From a checkpoint of a small transformer trained on Wikipedia: vocabulary 1024, 174M tokens.
Each number is 500 + 50 x the weight over its row's rms, rounded and kept within 0 to 999. Layers, rows and columns count from 0. Numbers have three digits each. The size before them is the row's rms in percent of the matrix's.

# q: layer 7 attention query, 256x128, rms 0.182, rows 197-255, columns 0-63
# k: layer 7 attention key, 256x128, rms 0.166, rows 197-255, columns 0-63
# v: layer 7 attention value, 256x128, rms 0.184, rows 192-232, columns 0-63
# o: layer 7 attention output (transposed), 256x128, rms 0.16, rows 192-232, columns 0-63
q197 094:489465504553517447517543528541486396537553499423439429521475507449522508515467501535516467551466573578551544508520482472507551506500554520461592475479551474563513514591530419566476497515439476
k197 090:475521503551543485545514545569501468593538550525498466459418509467513481568516499492477532451518497411415548464519587581438440492558496500537426566494551522516517509455479547497502448520567493
q198 087:519537535599549445483517499485498536530510480510439446578436545483597520538482363524445480507438530448487472617530473522560500519592370528480437604445557422489503483457474467410515500486474451
k198 098:476536527517477429491599467480431592457517425591554512488510574459472549498574432490456570480497606463508515517574471441591504497446537504524515499436483439357578501431542470462437506474475538
q199 078:415502467495461456590510514541499398426455479533484471446547445512448392547495487522577574537587546553538572378470407510485498550420552394552496528480440457517432486437558572529444581561503483
k199 094:514488517485498535520548480474464472508457487557499488465552410467577475513452628438568429506519423510451538499577458508406454583546397580525480523525397464607377501508533573549477497418500555
q200 080:520391511500439541504527519466565489538481475479545484503449515459604582388497495632467538529522562549580545475450406483507484519544491526452466490471466447462513447546486502511511454450527440
k200 094:522460481499542406585516489512575434523520560528505488479547537550513425476461602477523492448536513419392477576457538629496512510528530492476497537484416521450364517502540520532528467552576419
q201 089:439470423530510523451471509562492524416499477502438416485613564474548459526546440478464438430484554527372541531528535536633508544535437483496401473503540461533525455513465517496399492571512540
k201 094:523524525411560489616508459570572461472459410615562479535460500482516523507459431512455509420539536560464464563461440518463465530532523445540510562489421379563517487560595505440528474456444426
q202 073:518443543507494545564525485528535461546474430500546475444452457440512537453550406592513534429508481406523496550529466540570477531557472494487410427430468362522416439557540583423577609599536477
k202 097:504562509459443452453511469603498533496449508566585420579412547469477396461472516568476523498467521573491457564501503510529456468485481511502541554554390453528370502475537577495566435437463530
q203 073:558430605509445534558481449520513478532477548435547467495498441462524531361419426490480486467500435528517507470437447500509578438506461529400496478374538473480417506467424489506561512501583395
k203 073:521452493451469456460523480585472528527491591515644506492479524525479480470465560506487556486508549585457458515533519501426471481508447511526529479492492465511489548395465541505539383474634476
q204 089:469448471446498495502546466493554421461483518500492569381455460499475433501409512536574408498555456492473449453599478565480539545461545534486415470488523467545452499578552497494540545556561474
k204 091:552487481442478430474541513579491474589463462568545517566521570550559481473497541555560472541577507567503469428483463529509507561500468506492470470435454410637365492455531458483566495471554518
q205 084:441548512559514461466556540526455479482470539513501437523606543475451488526468474470509494495496439543461424384442534581382509570463615545474579495451524495546508566449452574589453410460436486
k205 075:585454437501538418638545523417574433520490471473477444476499462495509504458530477492520542483519527479420450475443618607478436496568496534533430598505482532540471536472553521551482467383471514
q206 086:524487506556432447479457466499539521533533501520435467439525485492470519523556555464520490468464519503495466566402557480500501395507419366507484506490477535446458466473608582454430478432452577
k206 108:437456550538583541623530514519457456475548496467447497403483472549481483510533478453483427488443456507542574507534518539471502543507478536514575364568529506424609464528480497492390588556458497
q207 102:532527460630527557457457422494564569515530530539519582602543458479539598488464523569444546591533425445481507472519511576404486493510391495553566552507416496448558546429525483505508448498526461
k207 099:410446494503501516348443523502479587475545504486499519512490443525555477476482562501524488524527478549456549474486575408578481450380450530463453507524380517544492427466604503542486517467565500
q208 099:491543527483456514496443530597491460584441443489574431462496610532507500525473555602410493456512501495554426455469526528469544450546544525492492421538551454482437473451448467504583571525518441
k208 100:529467564549421572463468444496550430450491560402626478494444502565623465426476511502394563550417489432533439575504526495561470441406485498475609527532508509502440544464501499504518514443485504
q209 105:456584511443462456563557455551546541410464499519478459445501483502510511589451446440528523526567467486394539479624535531500552519573540503504484487486547528467427480495563505548553527537474542
k209 100:506451460463452535510532513454555618478486457540554464429581430425478514486535537534511470577516494550504526591581507479598549577535406530484578572523468532521498439540503512488427503489457579
q210 091:542425475481487606521558556465527494531551495523486507578427534413529485581552505523534459464556500489453586402554496545501419508556447512508461540471435405503483548514495463447577431498559484
k210 113:465468558492470454409479485474556470535521481562503385478563553456517429491477432613530536442582448461414509553455489549501476481533561410521458617411464482556409554509613501507491461447489425
q211 099:480498620478600542434529447525401534377517453503528568535490534475607478502452549465582583438445537438531535448511428442413426498458591464579465460476420510501478530499543527515469474464468608
k211 103:529551497402489475483549481410480531523489416482411566551525512543577483425560415471579482518537481492511540425520579539578411581488467509410495454524455567536550515495481462582549535562502562
q212 085:565447522475431493548466452514556577476474544427579464413534393474504532422505458472415486447469513507403486563419544538488664363428461546441473524515435491548426457531508473493534472448508540
k212 073:540456502398484512574463426508480538475498551533599493492495517530381434481523545520481545468587505526491504510423432469439559444536498534463583476601469528554511475458490553460596448558501436
q213 093:583461534483464420540541455457535477431485519418526483473452468531511478440540594525442497645592465427585473514441524579491537428478592514421579529469506565378438518635468493504475516472485498
k213 101:563572530464546481487465500529504528518471616483493477543492508477408531573448620521490482521444477381535546439518551544553522490482482487473505434614515520485456516388466565442467514534565490
q214 095:396514427461540428484561506497363460483512429478449480472506589581464488561532496539536523498573520451485554473528451492512499514580527495506399496505505455561551411457508467497568505606485464
k214 091:509448592568428596425532471522567540489518550484440527471462557438570505448477492556528499477378490454475469464538489426550591491478436448554571554400590467500528557501418520452592528459518507
q215 105:457476554461515509465496541505465407488494516504479542480496540541471513639568524596508429474488528480558388506442585496571451497497485616568476479530517508475479476434465554508398480443473511
k215 090:443461518533560531543514551415521426492559529456485460478392475566584511444514477498402407502445538538548503502424521636483466489482481471404499514506487571485485477583520488512520567493503486
q216 102:541433463539494429490550514489487504510475507529525469483568536520482546497511540452509521535560471544457419460458490519384386488487443534493594479489565543512474547469520538573532400475439470
k216 102:567478448571491547551450498419593349526521515448443570528469487477535460493447512497521508508463522438511507509511497536492475485549506502531514476444515541551530539508468523538412480543492490
q217 099:550485531583624530521568545416569412640501483427445550463529594545551503456516574452473535408419547545525473403536530548500492465534462510581494448432480421459517567463518459419472531496448523
k217 104:407557539581405487393565555499465539511496501545557550545504517463548519454530428467579472586575521460554537477448539487419443537457474436481504549466479593529493505487464566487566455534522496
q218 109:546463529510465452438488493475497469502515481536540621539615493516572530463471526478445416591544543547515484489520500680461436553487532515429431536516581470521439524425523458545487474466578464
k218 105:424458409562497463444536506546561506446527547596419546585461559401528561491522571540551468507577506537567482548553494503498579517514447547517513534467519468478472554510499463422450467472569450
q219 091:502453511494499506414484471499558445452479393569493461442513503481480426421468551441477503448537588503434472453457515540458548497532570483486507455575590547476575506550483502498517477477566580
k219 101:484535491509497570470414393550542460533596567473572583492462521526509533439460596520508481608489502498549473545397491511449575426507470465428604484473525466467518473520395500478590544538485459
q220 091:538499561516512572552640472480514499424631541491486542580505411510494485584597459455462566413498605542508512516494537572450510472552386463520521561527486400440536554431561467472478421504504492
k220 089:466530445476469492516597497486475541537504433505469444551607592483513495481577496512441484428515510402451586487512482535515520453458531527504475569434506514454526487426507539539548520518423485
q221 102:614479525503450473513486492452513400592441547449530504435418572511552574470412542512530543519527478428481460495538474453562503522530523568526462408458576490461443492592421618501408514617521480
k221 096:549611440483559442466497476514557538486451494499486548553499524528532466454518514570500504550449542560430489446468532423511465504480523541543511320509438526505490537529515505456480456471555461
q222 099:466544446586488436437405487505480614466530526528441469606541473541470569573480517498425566484579443439462395568439491494484476442472511513473501528561464490465564488470483607508478425447427527
k222 089:503455445471498456491496441429474594386538554445483445467496560486493573424557425576455586540417548498527549503515563474570530500405444493491552546487501463516547476502484456474539520430487532
q223 101:440483547399476540443606429526528451422549447516537526470476428514507453496466465387551509508472478444447458497525579564513520489506567410436419569482592523466492538584520549481509501458517540
k223 101:534475407380531509580493571613574526499520459508568491487500593500401467544524549503602505475541523516497447467411528508502575544547495537529548540514517515499412561508500510494501619473506510
q224 070:478487548458497492512441477551456565487539573488554557452571479442528544529442491576545522485456494450470489495502489595407571542460473482495535538499469450609573477448478520468586470480494481
k224 066:586530417511461487568509592454515465504557422522520567460477617513393510443520550525458533509562566529469508491479429505583546464521481432439509568487506576510428563512507518545561473491475527
q225 087:546545446485510481481443503491603515529553467545447471529479480517415445543544524450472475482471558515517472555495526461482376403538487549513436485581460486367439539641528496484486505417455522
k225 066:472518515510450561467488520412439511485455516515481435513576428537551493491543477453481538510502415476567596498457537451455404476430499491549589446436467482497565512597446387453417609476461416
q226 049:434525501508410510519520548526471579558526507483525528404568501455510567441521517500504585494463431478440436511488520608510671465474464493522543525484480529611482548411425588444466570479584500
k226 067:536441582426516433489479459567453383524507463476531469556479480512579512485408480512435532543504436602445413415520482593438476471497504531532530484495463438532404500546537563541518455498528509
q227 061:399605510496419528477543474455507582495425619491532566515479501503480569459529550510516528581478497373491555462379493516554579506494551583546524536514544510586471489453430526592484476463511494
k227 081:472416423507434504489529422501506443516518494519569574460477530545513502467549510549485575591527466621473384466551478577475516502495463496519499432548423525504462450562621458519526415493448484
q228 081:420479511484526496531447528472496433426552519561538501557552471539484434601511453453581506463497514518489487541446505560478563600539487385547401535416401518524504481430558588444514526490545504
k228 099:528466573447494587474502534497531503475508450464500516542495459471462485497391483485518532479468518424530485424523448512471484592521464601605510545414500372474471560462520511556483521465481551
q229 089:510468506468520619497587533572571466456404449473546481571533484551478544488436516494475480545596403430522492499531494526412542484442573506531533457541535497457511476492382435599481519547541484
k229 102:566527417475539550414468586432521505497495577422539486559523552530542494453496615489391463518545390472495543497478521578576482454441436472450501551549508555459432518479532581455533487430510540
q230 081:595429535474479538534522483485544543447592547461594490487474522452487487491570395573486451447460508618435429510485524517570516508547420569557501455422463491560497503435504485439555506435543508
k230 089:461503540438452470604502452522502433584460497529575444463509466421450508420450539551478522514490548519506433563410535563502428490526514523529515583457468468550473489547473521544539463566537513
q231 070:569512367495441544449429493517532574445552493549461505567462534452425477586570552496527529536495514566475530481440482526470442597599575460500535533498552506504508447551451437559548568446499549
k231 083:484476507547468524488429470419495484515445472453414515439520512467456565500445469499453485483484329424642509617464491480533502495477514470480463466562595544407578470578421439476503601421423492
q232 099:462526542429561526576534543487419539532475488489477565449448527486518495514473403532547555482528475506559497451535619532459589606470591556573509515532539488571434467464486448574552505494597445
k232 096:596505432476534523465449503500567499462382460556428469560537554534525502531527441460443526544457556509504459485570511527512446513527547549458451532507533579495452514536522579521441459360476546
q233 083:451530498403472510496487492516546535457500514512468522509447545505447491538490515476584485489506485526455471496516525516400545502511512571514512421508502543494375502453485518505447512534517601
k233 076:522496603423500433491552441498476421552498467529518360453515446459524534394405469597425440569460540539440529512500536548559519524503481490586524414536521510547433505477524537563538550421526566
q234 090:551465503544509541481488492557599487371446460455575511546466456603436545568556527537416509477528475522475545488426465496476644451455496449398503452485513501491536400566493439636412511458485512
k234 092:463448464487479610442430512490585529510549533462618536552542499504474453424459560538412516509451479504469490403509497576461515445532487516454551570534509523561442578526476569400522511470511421
q235 088:471499466502482497496500598443507446490476533495491451524600455548403464497499593474446450519604466557587555441441452581471525557442557547453506560558430559525514573512456500471474460557541416
k235 097:533509491587477504522517462467491524495481558441432511503547522509575526637503540484525514493591456391443469460465487507441568485548555558565492530424635497476484531462487447499425522420474526
q236 099:553595381458479308489449507532511531464528509533536497606512473459464494523561477565428482541517499493469569446472410517554480539479487523522513569523414482533453522556492544403454567508498501
k236 117:469532567476420436507499409530474497478462549568553491451464452363466492529495527607392520510503516542469500488593528493492477460554477541491462500499501437590440535493518470544502502422510499
q237 080:536515525593600470489523485449446492570475444586507589597515424507523535468465427465524559493517500510602432480566495507454551621506571505482495534458542461432499486482459420567526544515601519
k237 092:450548368593522461401491528438448518491494477511461576582504552474517548499525476451486504553512501494565498486633532527517482568526436568396496470454566600409578583484447499427447579485429458
q238 086:470474499475566535541554550472517366575478520487390575515367450590466437480458476501513403565549558435557512538487575388470518471468584531574501536551598490396437478516493465540468438535431520
k238 098:559563465505573607393542502569473522503539511567491387462475494466450473549534500494501455539438582442549638496510480513480553535423521515534489436476592530407539515484486520454479552462493526
q239 093:543453456446457455451430398390380587457510476413558512498437466518518446528508480537488592479474534518546572503484505405495502553547465559473552513498534457551565436488442377532570498479422516
k239 083:555497511546500547488472468416598574473480530485411590491571507468442474467446438521404517508468420384458422476502502439543485462533516495459583454480620559401621482540368470491540531565459435
q240 102:493457415554492464504461533501478545531490515510416556556490443465476565490553509529500459490615480481493392529495527495540563493462442512510505544528388452512477503367479444500465459459533558
k240 080:451432524546502514516480441495448472404511545554459418508535495453567561534450405532469527444483516587455554462584485503464522502538488502454449487485536432527469527519572559421499530511509510
q241 103:442487523460564525539589444470516505429478484565529599476523456550501399427512505603540510461472482501585592398453473528478436521515508483593453451461492520509585440514559486480479403497541513
k241 100:482483499525502540429468489547600573530493498526440538562569564462536464502453569442573392471579464477555531554480535556508546599496445552441389434527526541574519498453410510537545524557537538
q242 076:478590465517484440478551435503459534369553469516502410638567486468447469478500466477458502511493443546479571463453462589421491516496368485514560597511498396564521556462562453572499469454523422
k242 065:457481489447457488561526431524463485539465451487477488516488442409525565504533576470429538487592480459434505492537520519512496500514496514547439567433485439598566530460591548549556488485487431
q243 096:655420550614574491539503571554529471511425439551437510446452471402526442497365522481506520423532508517479488532509481469464526498504539483534491530454555458530490502501472352471499593567576561
k243 096:487565485458460547375466457467427534481434395581599507591477563472506595508573498508462493543588419443562523498536477506510472450452445536441514453470557507518446499479553495464498408521502536
q244 090:498456444571481576471452538494588499480457493489446510430453551470552445504493475497506489537525533470459507536476539498599561464508636473479477447467560450513501375463443536533545537492584544
k244 100:483584500565532468511531515462516557497556506547406522462540534547537513487577538410474473494483493510492536583452461486517563512522508470476532429537591590408543486509502526421433578490464526
q245 094:485577591402495549414573451512444581453502509481570547510496633547502532507553524478457534548454506474499552484486460505436426477471603462463524428531631446501556611432459484467457443519575580
k245 092:479442495554511574485399562570545474461489476403509505551451556560509497419479552492524458498364523490529441461422521551485477403557508453504591547546500549471435518554450555539584490547525505
q246 112:509424574455496583467424473515549405449476447565514507501554549486462528571456484433571377532506487458490491437486468489476502498526591486455431558522621556543451450479513582563553528502530506
k246 101:451462512502557514431418532514540443576601538538499563420474440470487522504582442488541456478537436633575466601393409484448502599560490489482519514557503549461475469509518453491395508473489490
q247 097:465514551506571540506521493508395416566464505517485562606468571556510503485505418522505378519515458464561489394473458541450520550502538480530496526510574379422500516511508494552545522576609412
k247 085:518507426571533536386547493553477447563487461499515501576402537587571479489524551502467537420430546549554451519562460493516399597452493526572426492441464426481530574440610539484408573438463537
q248 103:461537449506522555530577520458574571455478560475502498454512467579456458461496551434493461491514459482455463567588532520525450468531440583576435513440527501514538523450526559588592407558496431
k248 102:546428436499491496459492499563486548515405507495466512521550570545376512527555498492611509497485601566536516481445415487524494485426534466608477443487509436496553450427455498480520492501528533
q249 100:396536477488478478493474588503475534525485557547474404446450600476492522444425435451435478488516520529436575396516416442571528496498567519486411446540556581541510477426550556424617465631509457
k249 099:596401604566522491558447524564493387539482506483521555475455534515535468593496453498599541446515565466503514572604425524438545504483490424518555505443577429532486476461495430584495445523507409
q250 095:558496434474583489523425500483482411616521462509487500508518493513589496461463502493524479534538478515453456499540395431579470575475476526583499453362517494513403511565437531413555490579516478
k250 103:518582503484587447385571471472503475500475531597521475562545432441531482480424458526529469408562585583386569552515560425525477503557475549599471539453586444509555524498448437504412548602481483
q251 091:553491576516535520447574429470491526493523478488455552491462600551541551546439442430568566545463501424539514530567424501465455523562506511592430478521539404543429448391516503537480542510534467
k251 098:467519503478492414392510480512475536454436476516438569526458616485560544402613439465476445567515576527568405487586494515499498503466491471426487524538452599490521479528518501533543498472521544
q252 092:461538400523553518473567538529494519508467497475485514501479478527509487566430449510541623468442488534522369504514547515479401526475474628547580523476518430598458525523561482495480485474410434
k252 093:547518404426522454576521540438543499467401378498478464569481507492568492465528426421493529545545579433476416492505579537555461485505513501489458642569465612535515448497501469560549534419464576
q253 108:497482498488538538516592424531496503459528530450411475485498419523544452447527552521560515511524476467509559523586563513452492535550413511452613455514491472521623622509521460477410509542519419
k253 110:497556485526507464497550517516500601559469399460542468498520558467491480517484543503487483477581511470430473425525547493579565447427551471497404492460557538553508531480611527465485534450467584
q254 105:500388451539542556504490515503600426536504436514372523501502385500496491415439520403616486493522535419450489456518604465429517466510495489517533419540452553502525528576568506470477555486564548
k254 102:498592482509490527409412524486496519555615527528577511452390502483499550501480492543536502584584513548498527450464456521509548518458469466418475457532537527611420482549558573479488572460517581
q255 101:454436507422484466485498461476506508409521457416566426567436439517352466537513462532438516498524558527521558508431427442533587520529458495494462588532553498528538390549506444556473553504434376
k255 107:467454526486448612606472461526525514521533617462513599419543499441467461557484539534396504541479426425452488449499493482482518548505511537444515591517494523436521499434440503533548494529445454
v192 097:474493545489549552528432429479520571446476509510526499529500422553496544515448573558510597488426570504451455483492495491456446528449480422519473486457547577440411508455493584543555482529450627
o192 091:479486489564497581492482491450502475427528419553493474598438524521408464457528502511533528501463489472531504391494525503437508531554489444456510550459545477420464428540518500557546463399391417
v193 100:588379503520512534565446511511503552314524442471524491437423556419566536551454504509624542474501459434549477509540446467530498574499467525555508530477507482423539562534457522474505567447487422
o193 117:513377472571457487624546527515516484484521527483519426468461453551485574489527513469584493506487410546432523494601457479539482466474520549465578442536433466353495543555557423506479534533483474
v194 112:540476494470421510448589482555463511598394534409440472498558454553449557553542502485414501547460503398459597446550544459456456453532416485477540553561541463458603407414446545478409499537418512
o194 136:575571507480533447327436540477421478498437461489404579550536572447536476480475466561514438444476525491474526497479452523525588600468436489440377494536547435576533603435492457503510508493493546
v195 122:505501483555514524500484530528484562470531371531483480500563445436467513465521469588509460410525557507563432483474506449428547458513615497558527533462489455525444433462524445520516484425520501
o195 129:438413517485494495558557466457473507474458484523578419454510425556450477510489510440543589519540503426560478509550469420424528519486532545492509562530472476419425299541527510571548575423467462
v196 129:529393519400603463451458508521491475483479505474535546551518507461668536513513477574513518516529469515587544454381568569588549545458473491475512521494573467483468471534434463546480530444469440
o196 133:555483491491542537477493561486534426526417515445491548517468392489592468528427509475561461428525491521491544501522423553579613490514566528462514518472399528541480574566473358478496523543556478
v197 102:513418561537510527578560413490562511492567396575545510460517526446513449484571484428466585548515483478486405453444477506502569495409500487480571462512544391432480471429508467430562535548509509
o197 107:537445507570520435449499509487549404518431443541523525488611429476464541415473520546531517505475504526439393496574511440566522497459409532543540414447488533389524545446490544509531508509539418
v198 086:539494498584457500603452532458546508664517533553554488446533440481469509540451577582412527438614520477551414536534493412520538559432498499544483473517509525484446483565425480496464386422600519
o198 104:423441505572483548436558463532468537559410428562491540438472489476519458626511514425485541469482520468561435485560521401460570498504464455502521550466564564502504369398524541536548424527506449
v199 088:512508458422502633445514548555482441513395477469536496483460489589495555440479468431524467594570456481444421512497401541480388552542427453554500446428483505488434490430502493573577481520469552
o199 089:557461480513547475469492504597426516408561486532488490645532469554471508507527525448492478539573483489404454457483536527447527503565465429435497539494371462455509443582464576541547504402502538
v200 119:583467578577434552377506445536584539568529479521548537484455531414450472475522471523489564497441557593532430490534457437480577451502524555470488453591429554497511547585437441486526480467589446
o200 128:458493476519399499514560403434473551539455423524503382404553561527500491504458514525450527512527568536513487519580475496430391436550537522530485492458456473520416412488438500483499469467533477
v201 106:531543501452499541452467509527542526495506569448549469444471548507576606560575457404570546566468461413529556440543528502478536486482504447408459462529581498502535477403493502470561600563468499
o201 112:616521471493508429458459528471561498413512508462527476537540570475532547490481546559450535515396470501421545474427475554556500532473469595442500460491461505474492623528580568496487512438547504
v202 117:494461412490520511561497511484507517544506442418500460484496529463495502540583532432438462530537364416510571446421585517539486513410615530455514527527529505473464389474444459434503531457487478
o202 130:546438543531591427528491516536530444588528468436507561510582387451571578539481548457580527462461502498495516485465482487576584516412412586522512547513499527510566545451536452447539581521563477
v203 094:478475540501469463600518452470555453541593552534528523480463433504529387535543632498445545474545523506483549573431547490493485417465438531472508496541565527542497346455464513539469483512512529
o203 099:530527521495489463459551507480546478497399540581521598507510573422484455574521522403475547417436488475541463501528508424478586542431451519526433511534519594522539434407468477412537471575504428
v204 100:527441431485532539484503516524490596492462407460539515571591508453504491514429528474570502548369445421438492483493531524524591571443541459485528509575559476414544438422489415508453591412440444
o204 121:546452407541591445502518508544521467475490483419506435538557413502587490512461491511570430469507486565480579497545375443551517507404445522548515444505556485452501602529480372535445629414492536
v205 113:508476481531422436481523476587523520477509435445446464604588500542538540451480482542462537466514557510545440473593485461470435519477532484497504473414523445531441528519511550529496421457521531
o205 125:311585498481463427471519503451476540478490539509447499522512506550510554401572401476516585526528605491464465491487531436467548527530617457525467525467434487526516471523505545512514476453452492
v206 101:548478444489506538391477449514506585430512523520586503541461544399567528470473515464570540467447496492493593480517496498476476492587571466454437545514458593481610519489476514524467579516493449
o206 115:556463473444463487622496512457516512485553455426509406477479537558484513536434534573490453501456471538492601548506443580525384428514482516476535454459463472479472586560513409468465567498531519
v207 121:487377551488468396523458458470538594596427541470517558466486501409471448591428519515526536479478523411456401509494518453539525488540521492512528589572409570505476566613478496512582512537480473
o207 125:571423494541417561475532543488390470619451429488466484470440544509558479565449495605523464500541491550532449460556472553519450476518494457528599504479522554500404524448477456439472439510535386
v208 105:556586489554455525566459506496480468490552557538503501538459516516504580539588501459494523371551484532482516502461490434407496444464500419471457501529511566485554507493503509521486453524558414
o208 109:493519446522430451534490410465459510499501529547576550543532560447437502580492555507380578423369488475626533465468502515421510460490506450426558589503564508463543446520526479500564472463461498
v209 123:513586543552499488548423482518523555597507544536489440543485531517464409546584415584422486539446469547540518451458524570513554482384553530515546507588497446487515471537574470462454541567561449
o209 129:489597436467535482474465454580519458584490501474588451432585474534484459549502529567453567475483593495516437559475466561514434474431499568622519509506490509547536526432489503527457531477515563
v210 118:384497466456490463464533530516558508552517546560486523550593425485553467532413551515496448376423500457539498569546463498526514598482499510472544527532514573597497451369477517546511460459533493
o210 125:418542582406547507472568557421466537413488576509538518508493523514557432539522485405461486470559564544538462517491442458507479472509529534541403513499489565621435491466375513426397540531536560
v211 108:406549538549518530546511507481488479577513593557513614424472541466504465570531515490551501466514514487493501583457502449452558424544458452450519595586437514555492469419480561478614513470456456
o211 115:573507509455439496484590526498452505468422583596511517476469580471512468577441538601431580538426439503555471457478459589529466490508457526480525510527560508500457536420498566457522379525521371
v212 107:561514464511557573393520535576461563567425403437509419497526493473497423511467471419433475519512428514563430412560411502504549482572546467522472439492463471512500460436413469537513540439551501
o212 115:520483431477600538504535523564497507479543448431520409455591442478545488564488524421472463553545480492455517512481476525464490477460457561554518432536469451515427471472489538591476588431562605
v213 105:471441565473495462412524474518460587436514436469496582532547518558434463484533408525556447595452518486470548434485563409432488550546564570455465495478415476479500597604561507435446509613436481
o213 105:454560508580454452495453488438483499627539480414438458498480531544500545416511409649573494558519543514448555553534518545553410568517505431574486465521516502502552580543500495506508511553491501
v214 118:527506414549508462470450499537551469510496426456393455507538548527479492540495441541461529516508514540591401409590528512480543612470597484484513512504410496445448507597560441499483368532530516
o214 128:386430487532563455432492471527515525526561502419450482430517462530570540498553377511492596503548644465466501517504504558505526511455539460540532556504410485548488504471515463510466514413548526
v215 108:490570489578550525512562492413476475529506614523564550524400494528524531347568449505586533399449480562403595582452487531481530446533489512484454504558575525477513465555527577507483529462523508
o215 111:540576492449421536547500419447471554475469607555578548586484598486390500478432525562539493518493508532465556572505429480513487489526505524450458560436579448546584535536437470449538495475438523
v216 130:567453462537458513534448467521500496484590504510455478440462448545509596605499469505554473426589522438538440452558495503515488537496491525537494434456680527414571568526415577530428439470505478
o216 133:503400454492423543472519473485542583517502498518463572457486550513486547503571472468518573418467434426550498516485508496510612480464500477407541508554476445456508487520522573592537532551482526
v217 100:540453542502402503552553513502470555597432498451508512501498558500505555599466536468526549522505465377486509481547494461568505564486441450475512559558435502516488552528441524475495495505449434
o217 104:575455472601452435441475523517388523561468448524406516542474478516567568504438561616480458492493518564427422430545468517553514464501500470490522477472446498502565592472482497476484413458513507
v218 113:583450441551472463480496460461531419483488465489522505698503518514569451558505573486489529543446511519419479531454497609503543587498554400515514513549476578488470530504512487581457513543500459
o218 118:452470423547511416510509472568607518448512523494485480549522432486508545551546488438528495477549506478537570440546533579430514547482490453579493553535463496601443444558492499504495486460534553
v219 124:499572530530514525505496517491506647603530497513554447412457505439513484555499468486521446411523505486487511413507462473503574430552432526484491503544503414468561482479507562503508533353563464
o219 135:572547459437464562582612479560511526557465460502507448467562556480505486523451597430490511491544422546505491550538398473510500430439433616522550440580510523417455454404455541564471545462527518
v220 116:470484573533471501470470452480485595530513492666482567442580520548445529519481515516470547460333631538458439444471513528515569560506468441490612512520451490458561417513545478447481503485503477
o220 123:523488540535509489484472507439495472543450441544414439494485569539457434390475539600518424484496557491579436511529383499542473451491509527439487425427519482450469548460455461500405537472482440
v221 119:479413555496443422490480474465478603535499482527469555511540539542458284381448473673476522475485526514525500499513542405523436500542505502515517552587466434533514485534557547522456493545394479
o221 118:524511548472411516513537557499427458589422463533418527458419556488501414480464469619582480469562500546527433512557505456508496508545498452511523469537536486489480423496493435520476447609398446
v222 099:518444449430446549477489473580372549577428505515489541434529451565496500429513498476508480491521504483456588451501561502488475544573424520478443526516489538552568477487441384564396487509534507
o222 105:565494443429509543445452467540440513595476426479468549508540571498524442572410521484452460442514482499523509517498418604539575485532496409481477497594539456569540464538447397504546450511520532
v223 132:486501502511505500532482485504503459494464478570348487435468400529487547463418415517497464569481548480497421456512465482467516563523543451545527505456441565453529443585483487498474468410458517
o223 145:473396581556563551450502526455454535587480493455427460465487481597521521465516457462446406477501455468537478538449468522529563520514509452423537409516461484496467465515533507568455528477554517
v224 114:516521507536478486525504487476528518561493509403473538496513507516390518649486518492453575451562453536536468435584511525491542479462492480529510474613434552402475475459477546521571448442412482
o224 131:459499460552531528419577517496474605527520470487448458510505539424563444518472409492563533538453509498501565381542458591549500497437471566568482493532540456536462555325426529474498394425488535
v225 112:503531438438484466525510471541498463499509484448487593491503545521578469578474487416470474469671427505550484526497473490532464483546472539433504482518496448570462547505464604505612532556488568
o225 114:490530538481442505507538567566455474508494548495431604459522486468590641511529536494480587486503409499440443480442579575517529446483468520506540491524402520476512577500478549467523392557574462
v226 128:485553489468493458602469470488558473498485592511402452533472480475475445557455525469470547463427539447447478592541452558560516535444481497581600514552471682469503459504541511468503471511483437
o226 126:429522503498499505503528476508479531486528527493472482473465471499480527532579431492483428444502493563509490499534461493429457364442554547547495401454508508491491571391450423417336509508430513
v227 127:541501502457424525509540533469585465440551605519462478412548453551677532538483547508574483540540484474569484485565466483531485547564406514509493397426586382563482511465477603607534438534462518
o227 141:494466563515457508440514598476480548457472562563443560531430560441527573424552491463540549443534457507431479487518468452564577535567549502442497492469500490477469516569545575555442405527435413
v228 124:477457510469546485577468496545537432470595477557462505493476508545549388471423564484408520572566440505579400565462462556518440536438445529538621452496471477497416502495495470426630540520444499
o228 129:427468548519556463502594546590517405455544537556494504484486430509465557442589445443526488519458424510439420425494588520447546418429546533528527448449369504399521538486500499466462509568439388
v229 111:502474578434476545495588480550496564596391452461538459484589537525400587531564427429397512576471416401510528400548455579508493529482456564518475456447525472442407532469467470423546530505480518
o229 123:538539477559628483410446481478457481546543455512515542586569431552490543414495526519500493609489513483394448383482480575513473521457470504540430501469505472510569571482513554568547533398509579
v230 121:433545412504488576512498453552525570574580486485499540484496533483461381472528421544423516487517470503511592435532517538484461408471484505469552560573511500498500367424470480466536575457467563
o230 124:512575458449523470492505535538520442507449507514473491454587520441485452530467473585522538470465458494509450530447467550547500413429496633571449427540467443485490602368425467457475544530530462
v231 125:509482484514450504565477526464373462530504469540507549460485516426355492475469475471588530511447507429477513504452503526514507561547460509560461514595420580512412578554462487496468537469547501
o231 142:541412554556520539605475440589434574601504447528484520496433428574472538495375514472565409542548407553483473461535520549516543456501511485477570449528580489516578441503439495506598501554538560
v232 107:501491439530420515501537343591470476509445429431447495557453478402475481519499519425497523516494503499541433596524546419435436437475449478539526502544494538518533506466462533504534458458505503
o232 103:534458449414470410505515482486459485421459474541512538487555541567503497518511480438446595505518492497440513526491567560390590497475487439478499564551375465544494462485447492449578495456472535